Weights of a small GPT-style language model, trained from scratch on English Wikipedia.
Training: a variant of Muon for these matrices, 110M tokens.
Each number is 200 + 30 x the weight over its row's rms, rounded and kept within 0 to 999. Layers, rows and columns count from 0. The size before them is the row's rms in percent of the matrix's.

# layer 3 attention value, 128x128, rms 0.0892, rows 0-99, columns 64-95
076,272,209,201,216,166,229,176,229,229,200,154,184,208,209,258,253,185,165,215,215,250,218,186,224,210,128,183,140,155,151,220,174
064,261,201,144,176,194,164,212,220,216,230,181,225,129,250,198,215,227,242,169,170,212,166,197,183,224,233,147,186,176,233,149,166
071,194,203,213,236,189,182,192,222,251,195,232,240,181,190,163,211,162,253,217,147,210,158,210,180,228,135,180,204,200,227,201,204
069,231,204,243,160,227,139,217,241,191,201,178,216,173,159,220,165,201,165,225,147,172,166,167,221,238,207,204,231,189,235,205,231
076,201,206,158,212,140,252,192,180,199,196,176,236,213,208,138,125,203,208,178,185,185,193,215,189,183,195,214,162,134,143,256,132
069,168,207,211,196,157,144,208,233,215,235,231,140,180,192,215,261,211,203,280,263,212,243,170,196,224,246,192,193,186,243,204,185
069,232,204,209,217,140,220,181,219,163,220,196,171,262,205,145,200,213,188,213,204,190,180,212,221,197,217,211,246,236,192,207,107
081,231,212,226,203,194,184,131,177,197,258,220,168,206,191,155,208,193,216,198,145,219,187,198,165,220,272,154,183,201,190,200,171
065,219,195,183,227,231,203,197,211,157,144,190,191,125,184,132,233,228,146,179,239,188,174,163,160,194,162,234,135,228,216,186,210
074,222,223,246,180,173,214,178,157,140,208,191,168,271,235,168,188,215,146,270,184,155,216,224,232,209,210,237,203,246,153,174,184
079,202,183,235,186,129,204,211,193,158,250,206,123,271,222,210,195,252,181,218,233,186,162,189,213,214,201,193,199,198,194,204,208
078,286,247,149,205,209,204,181,141,171,149,153,220,211,190,199,216,178,239,201,183,215,223,199,202,142,187,156,163,225,172,163,217
073,215,161,187,183,202,175,160,166,210,245,220,143,234,144,236,231,248,168,199,224,224,196,176,166,243,148,241,250,221,163,265,221
069,206,213,191,169,209,195,192,207,227,218,235,184,197,174,197,185,209,191,216,175,190,194,201,181,255,152,133,167,208,268,179,152
072,200,198,159,232,221,215,200,239,167,187,202,248,195,170,197,204,203,235,182,192,162,161,199,241,194,191,189,229,222,194,200,240
069,264,229,257,193,248,226,234,226,207,240,153,219,187,168,156,156,160,187,212,204,199,170,223,162,206,228,213,189,163,230,193,196
075,210,210,213,228,209,217,179,184,214,207,226,220,217,173,203,228,180,162,191,191,183,244,184,182,201,161,193,166,177,198,242,227
076,189,175,207,196,214,154,208,205,151,214,169,219,233,209,184,268,172,225,193,234,199,156,199,205,198,197,230,261,208,180,141,196
077,203,250,109,248,225,200,181,203,178,171,226,227,186,140,227,189,179,180,150,209,238,190,217,194,261,214,171,195,200,164,222,280
076,180,190,191,278,216,251,185,167,214,172,160,132,191,221,216,184,216,215,160,215,265,208,174,144,174,210,215,238,191,239,232,202
078,212,195,240,203,251,117,207,134,220,211,233,196,154,204,237,221,233,210,180,191,174,216,159,209,203,232,205,207,196,173,186,175
077,207,187,196,203,149,198,156,193,163,151,215,205,198,157,209,191,226,174,198,189,231,294,188,197,214,166,211,206,238,179,201,209
070,238,206,153,190,210,223,203,195,174,219,226,190,212,176,195,182,158,212,245,171,218,191,130,194,203,209,241,229,198,179,198,174
070,200,175,204,230,183,258,167,176,198,175,214,251,191,205,229,242,261,221,219,237,162,178,188,267,173,205,187,147,221,158,245,190
066,188,177,193,217,192,220,250,147,177,212,206,208,257,176,191,246,217,173,228,201,207,239,220,195,172,147,163,149,237,226,195,175
072,201,172,231,167,271,183,226,176,145,273,208,210,197,179,195,182,158,193,159,228,168,205,199,232,189,235,188,221,205,203,260,217
074,186,234,204,202,124,206,206,215,225,213,184,201,192,247,210,185,212,252,291,191,211,219,208,228,234,166,241,218,173,167,217,228
086,204,206,231,198,239,210,200,180,170,175,227,170,227,199,104,218,184,208,187,176,203,172,194,210,165,203,239,181,153,211,198,159
077,246,224,205,202,211,150,206,225,209,198,197,199,176,228,185,240,203,205,192,200,224,244,199,171,220,206,169,176,185,200,191,218
071,181,219,209,201,165,249,171,207,202,183,199,179,185,205,168,196,181,247,232,180,169,247,194,223,169,175,147,182,212,194,233,176
071,206,216,152,204,220,182,226,242,197,181,260,237,224,241,153,184,217,220,201,152,182,247,217,226,153,171,198,202,207,177,149,230
082,207,158,165,221,145,212,165,206,218,178,163,272,241,211,178,261,188,204,254,211,176,210,221,164,200,205,206,161,235,188,165,161
090,188,214,182,177,178,201,211,229,205,207,220,169,170,169,190,208,197,242,234,172,239,218,225,190,260,201,200,216,165,144,263,196
117,178,187,216,187,207,208,216,213,208,174,216,197,209,218,238,247,184,190,236,164,189,257,207,247,182,199,173,209,163,182,233,218
099,145,248,203,156,205,173,196,237,199,201,204,194,224,237,234,242,153,259,242,184,241,211,189,216,223,239,120,208,209,193,162,194
102,176,277,203,174,248,187,139,204,243,161,187,168,273,197,201,208,234,212,227,190,220,241,171,190,136,200,158,201,199,193,206,195
094,176,218,242,225,151,200,235,229,194,179,168,191,197,159,135,189,164,206,233,218,173,174,153,109,216,207,210,187,216,223,226,200
109,153,185,240,221,202,253,157,209,173,194,233,190,156,215,169,226,148,215,225,244,175,197,197,220,191,171,178,194,156,190,247,245
110,136,201,196,189,213,240,181,239,159,200,220,194,159,218,182,149,195,221,202,214,208,197,205,230,118,242,177,186,215,245,200,199
104,184,196,112,208,217,179,195,173,200,226,138,209,243,179,195,197,203,180,202,153,181,243,173,163,210,227,209,218,164,245,184,236
089,241,229,224,214,204,246,159,212,189,197,197,199,175,168,164,153,205,174,200,220,191,196,203,225,206,235,235,234,146,200,187,166
107,194,187,138,207,222,224,207,187,254,196,184,142,215,234,221,200,216,204,190,189,170,223,201,212,178,167,205,220,208,172,218,194
101,211,264,181,220,187,139,210,190,208,196,180,205,207,257,167,167,214,233,225,194,238,120,269,147,178,224,164,202,234,241,205,180
097,190,246,162,215,221,160,231,199,182,184,241,235,228,179,192,154,210,178,203,236,187,239,143,252,188,216,282,163,214,173,169,217
091,197,198,245,242,184,244,197,198,216,205,222,219,223,223,227,160,190,216,243,178,191,196,185,197,217,195,169,157,174,180,166,139
097,195,152,194,189,235,204,203,231,194,194,243,217,209,215,202,235,195,170,206,252,193,189,235,222,183,169,229,208,156,201,210,182
104,209,204,220,221,177,166,168,147,223,176,180,259,266,222,198,210,222,209,206,214,179,220,199,152,191,198,192,260,229,189,246,175
095,213,172,244,186,196,177,202,193,197,180,186,225,167,201,215,196,215,229,195,161,224,222,171,153,204,219,206,186,172,231,147,238
106,231,252,133,278,157,212,156,183,226,199,179,201,208,234,163,202,194,217,200,219,256,193,199,143,163,192,173,184,198,209,210,155
113,222,173,197,191,142,190,217,185,177,153,215,232,171,179,188,250,165,197,230,231,132,226,191,183,170,177,171,184,205,209,163,140
104,246,250,203,210,188,223,195,230,153,213,151,234,215,174,192,183,202,172,236,251,214,139,150,189,149,226,204,161,181,165,195,214
108,230,240,181,160,225,150,204,190,239,219,250,288,228,214,252,196,247,206,225,148,205,200,227,215,174,165,189,232,201,209,217,201
096,184,176,238,189,224,203,210,207,220,211,234,175,185,202,196,165,192,267,188,156,185,224,234,186,172,201,187,193,170,226,177,202
106,236,236,206,191,237,217,202,204,169,220,200,195,141,241,213,219,216,166,188,246,241,146,172,241,251,184,227,244,219,164,184,222
102,249,238,220,166,195,132,207,214,205,205,245,135,187,166,170,185,235,216,179,183,187,233,244,162,149,175,139,197,206,217,178,215
095,237,191,203,196,216,243,249,215,172,253,224,145,202,155,232,165,212,226,264,187,264,233,150,191,182,212,176,215,238,232,164,195
105,167,202,220,203,215,228,202,204,192,159,190,185,225,181,135,171,218,193,201,244,115,218,204,194,199,189,239,157,190,232,232,262
105,166,233,165,176,207,195,199,227,185,210,235,231,196,206,220,191,191,210,186,215,201,205,223,187,203,170,184,234,223,228,158,154
108,176,212,182,247,229,182,218,269,227,193,244,179,193,260,211,218,197,252,230,190,268,255,226,176,186,229,193,193,191,179,221,204
112,158,187,154,172,207,255,236,191,232,198,164,184,204,227,135,184,181,212,237,187,146,169,224,197,213,151,184,186,192,224,192,199
111,213,199,167,210,205,217,200,225,177,205,215,247,180,163,170,190,184,187,228,163,180,138,246,216,166,280,196,219,238,192,176,192
094,207,193,194,274,212,193,217,207,247,208,218,182,210,254,181,171,174,154,218,208,174,217,219,197,183,190,198,154,218,196,197,188
103,196,216,185,208,220,187,154,188,224,203,158,222,175,190,166,217,205,252,243,257,212,166,176,173,179,142,140,249,190,219,257,255
109,196,198,186,180,187,152,222,233,245,211,184,149,188,186,180,254,145,208,179,157,223,237,225,204,165,152,223,128,169,193,188,165
089,228,227,280,217,237,175,168,208,186,212,221,184,218,208,172,224,188,195,177,255,216,150,193,196,209,168,187,224,176,239,235,156
084,236,125,175,182,229,198,243,211,198,212,161,186,214,201,209,182,172,213,181,187,169,212,207,249,174,175,224,165,177,246,178,164
083,212,179,228,248,187,233,177,211,202,140,238,212,199,201,190,204,148,224,205,187,173,221,167,208,121,208,186,140,160,209,211,201
089,191,163,152,200,152,217,230,189,243,211,216,233,248,194,239,199,248,193,171,145,163,193,247,189,179,209,169,277,188,234,241,183
070,174,144,209,217,201,187,204,186,236,215,221,204,241,201,186,134,220,261,130,170,233,185,215,212,220,247,210,227,236,171,245,220
085,147,189,226,226,186,182,222,240,234,198,164,191,213,183,190,204,216,187,220,118,212,200,212,161,189,122,214,214,256,173,217,208
085,178,181,236,238,178,214,182,227,206,171,231,242,184,187,177,214,172,208,237,200,182,170,163,181,243,150,216,182,208,210,249,194
086,222,228,200,266,211,208,232,181,227,190,208,182,175,192,172,183,184,203,214,239,207,244,219,169,198,185,169,218,199,202,182,241
076,205,188,225,202,202,191,178,227,198,223,250,190,227,205,276,161,204,212,230,242,204,186,171,128,191,210,198,218,235,215,136,167
084,234,240,222,173,188,133,202,186,163,180,184,232,220,192,190,179,214,183,233,227,240,221,204,214,190,203,203,176,179,221,175,221
075,219,160,209,143,208,216,169,168,210,215,202,202,249,210,187,188,182,202,123,186,191,196,176,154,217,212,242,231,219,176,231,235
073,220,272,182,206,236,224,244,170,195,214,276,256,212,188,198,163,154,141,160,186,198,211,200,209,181,229,212,162,199,198,179,192
076,204,194,215,217,189,221,218,200,197,172,168,205,200,143,191,175,219,201,247,210,192,251,257,177,143,186,221,214,223,221,205,207
082,222,167,190,248,142,268,259,171,150,205,182,214,222,187,248,195,165,234,202,211,159,173,181,211,222,189,236,207,151,225,184,167
066,175,231,221,239,151,171,197,213,200,171,190,224,167,198,150,270,195,176,186,188,192,196,192,206,180,179,202,226,229,210,182,216
088,169,164,148,203,225,117,199,182,204,198,170,172,136,187,232,181,207,251,162,144,224,235,184,191,184,232,183,201,250,171,189,215
077,219,194,224,198,186,281,198,205,148,237,203,189,225,153,259,222,165,217,227,161,162,177,149,239,186,200,211,176,155,202,219,195
081,185,198,174,168,181,198,250,249,207,237,218,211,154,177,181,226,211,133,201,214,103,167,248,235,131,178,217,212,178,202,203,204
069,128,164,245,213,229,182,216,193,162,195,215,235,237,143,196,181,193,203,225,197,190,189,215,189,187,213,217,213,238,231,186,214
078,167,235,195,216,185,172,240,211,213,192,184,186,205,154,216,237,172,210,193,179,186,183,179,199,190,240,196,166,196,253,154,201
076,217,201,170,220,222,244,174,223,191,183,253,139,267,247,230,151,199,218,205,129,172,213,172,226,225,193,188,206,227,202,192,224
085,215,207,222,223,232,257,192,200,191,169,219,228,189,164,160,227,162,228,213,191,230,239,161,199,171,209,235,117,192,257,209,200
094,201,195,198,241,221,193,190,214,241,187,237,216,146,194,232,165,201,264,217,180,256,258,201,208,217,195,183,198,208,174,198,239
092,155,221,160,190,176,163,244,255,230,198,156,183,198,210,193,224,232,272,181,186,226,235,278,172,272,166,211,212,205,203,190,215
080,198,223,154,195,175,240,182,181,214,226,159,203,180,215,156,237,206,161,239,186,178,202,234,218,226,194,145,196,172,146,223,215
089,225,149,193,215,214,185,167,164,281,210,223,196,221,218,211,128,187,213,172,188,260,202,133,169,198,207,154,151,173,230,248,215
090,224,202,183,196,188,188,223,247,212,240,205,243,185,192,199,224,200,203,199,151,190,192,237,223,185,170,170,194,153,218,221,180
079,234,237,222,227,249,225,159,253,168,171,200,212,169,211,242,242,210,190,170,179,163,182,182,197,224,166,233,200,193,191,192,168
086,198,184,172,219,192,180,205,236,262,241,233,224,191,157,236,159,209,149,206,197,112,218,244,205,227,222,229,168,219,236,227,123
078,181,123,176,175,169,195,156,216,164,146,238,202,161,214,155,236,218,231,163,223,197,217,176,167,181,156,205,217,224,234,206,208
074,252,176,183,193,175,207,206,153,230,188,209,215,187,186,214,164,206,182,211,146,245,171,233,240,185,187,200,190,180,203,178,186
084,236,198,254,232,289,207,206,204,234,192,204,175,228,246,155,185,230,201,193,175,209,176,251,234,239,211,223,221,174,201,200,156
125,161,157,173,205,270,183,256,219,206,203,219,271,201,220,164,217,172,166,213,225,189,216,196,245,212,156,190,166,189,173,217,156
156,166,221,200,222,236,153,143,198,209,215,203,158,260,188,159,174,222,163,265,305,214,181,231,231,184,255,225,178,168,227,193,195
125,142,198,196,187,207,199,195,206,175,216,233,222,189,214,228,206,147,174,193,195,183,194,174,237,170,181,201,208,125,253,219,182
142,217,241,238,163,168,174,173,173,219,239,198,242,198,274,192,182,180,214,218,175,183,211,200,130,242,221,216,154,247,178,266,275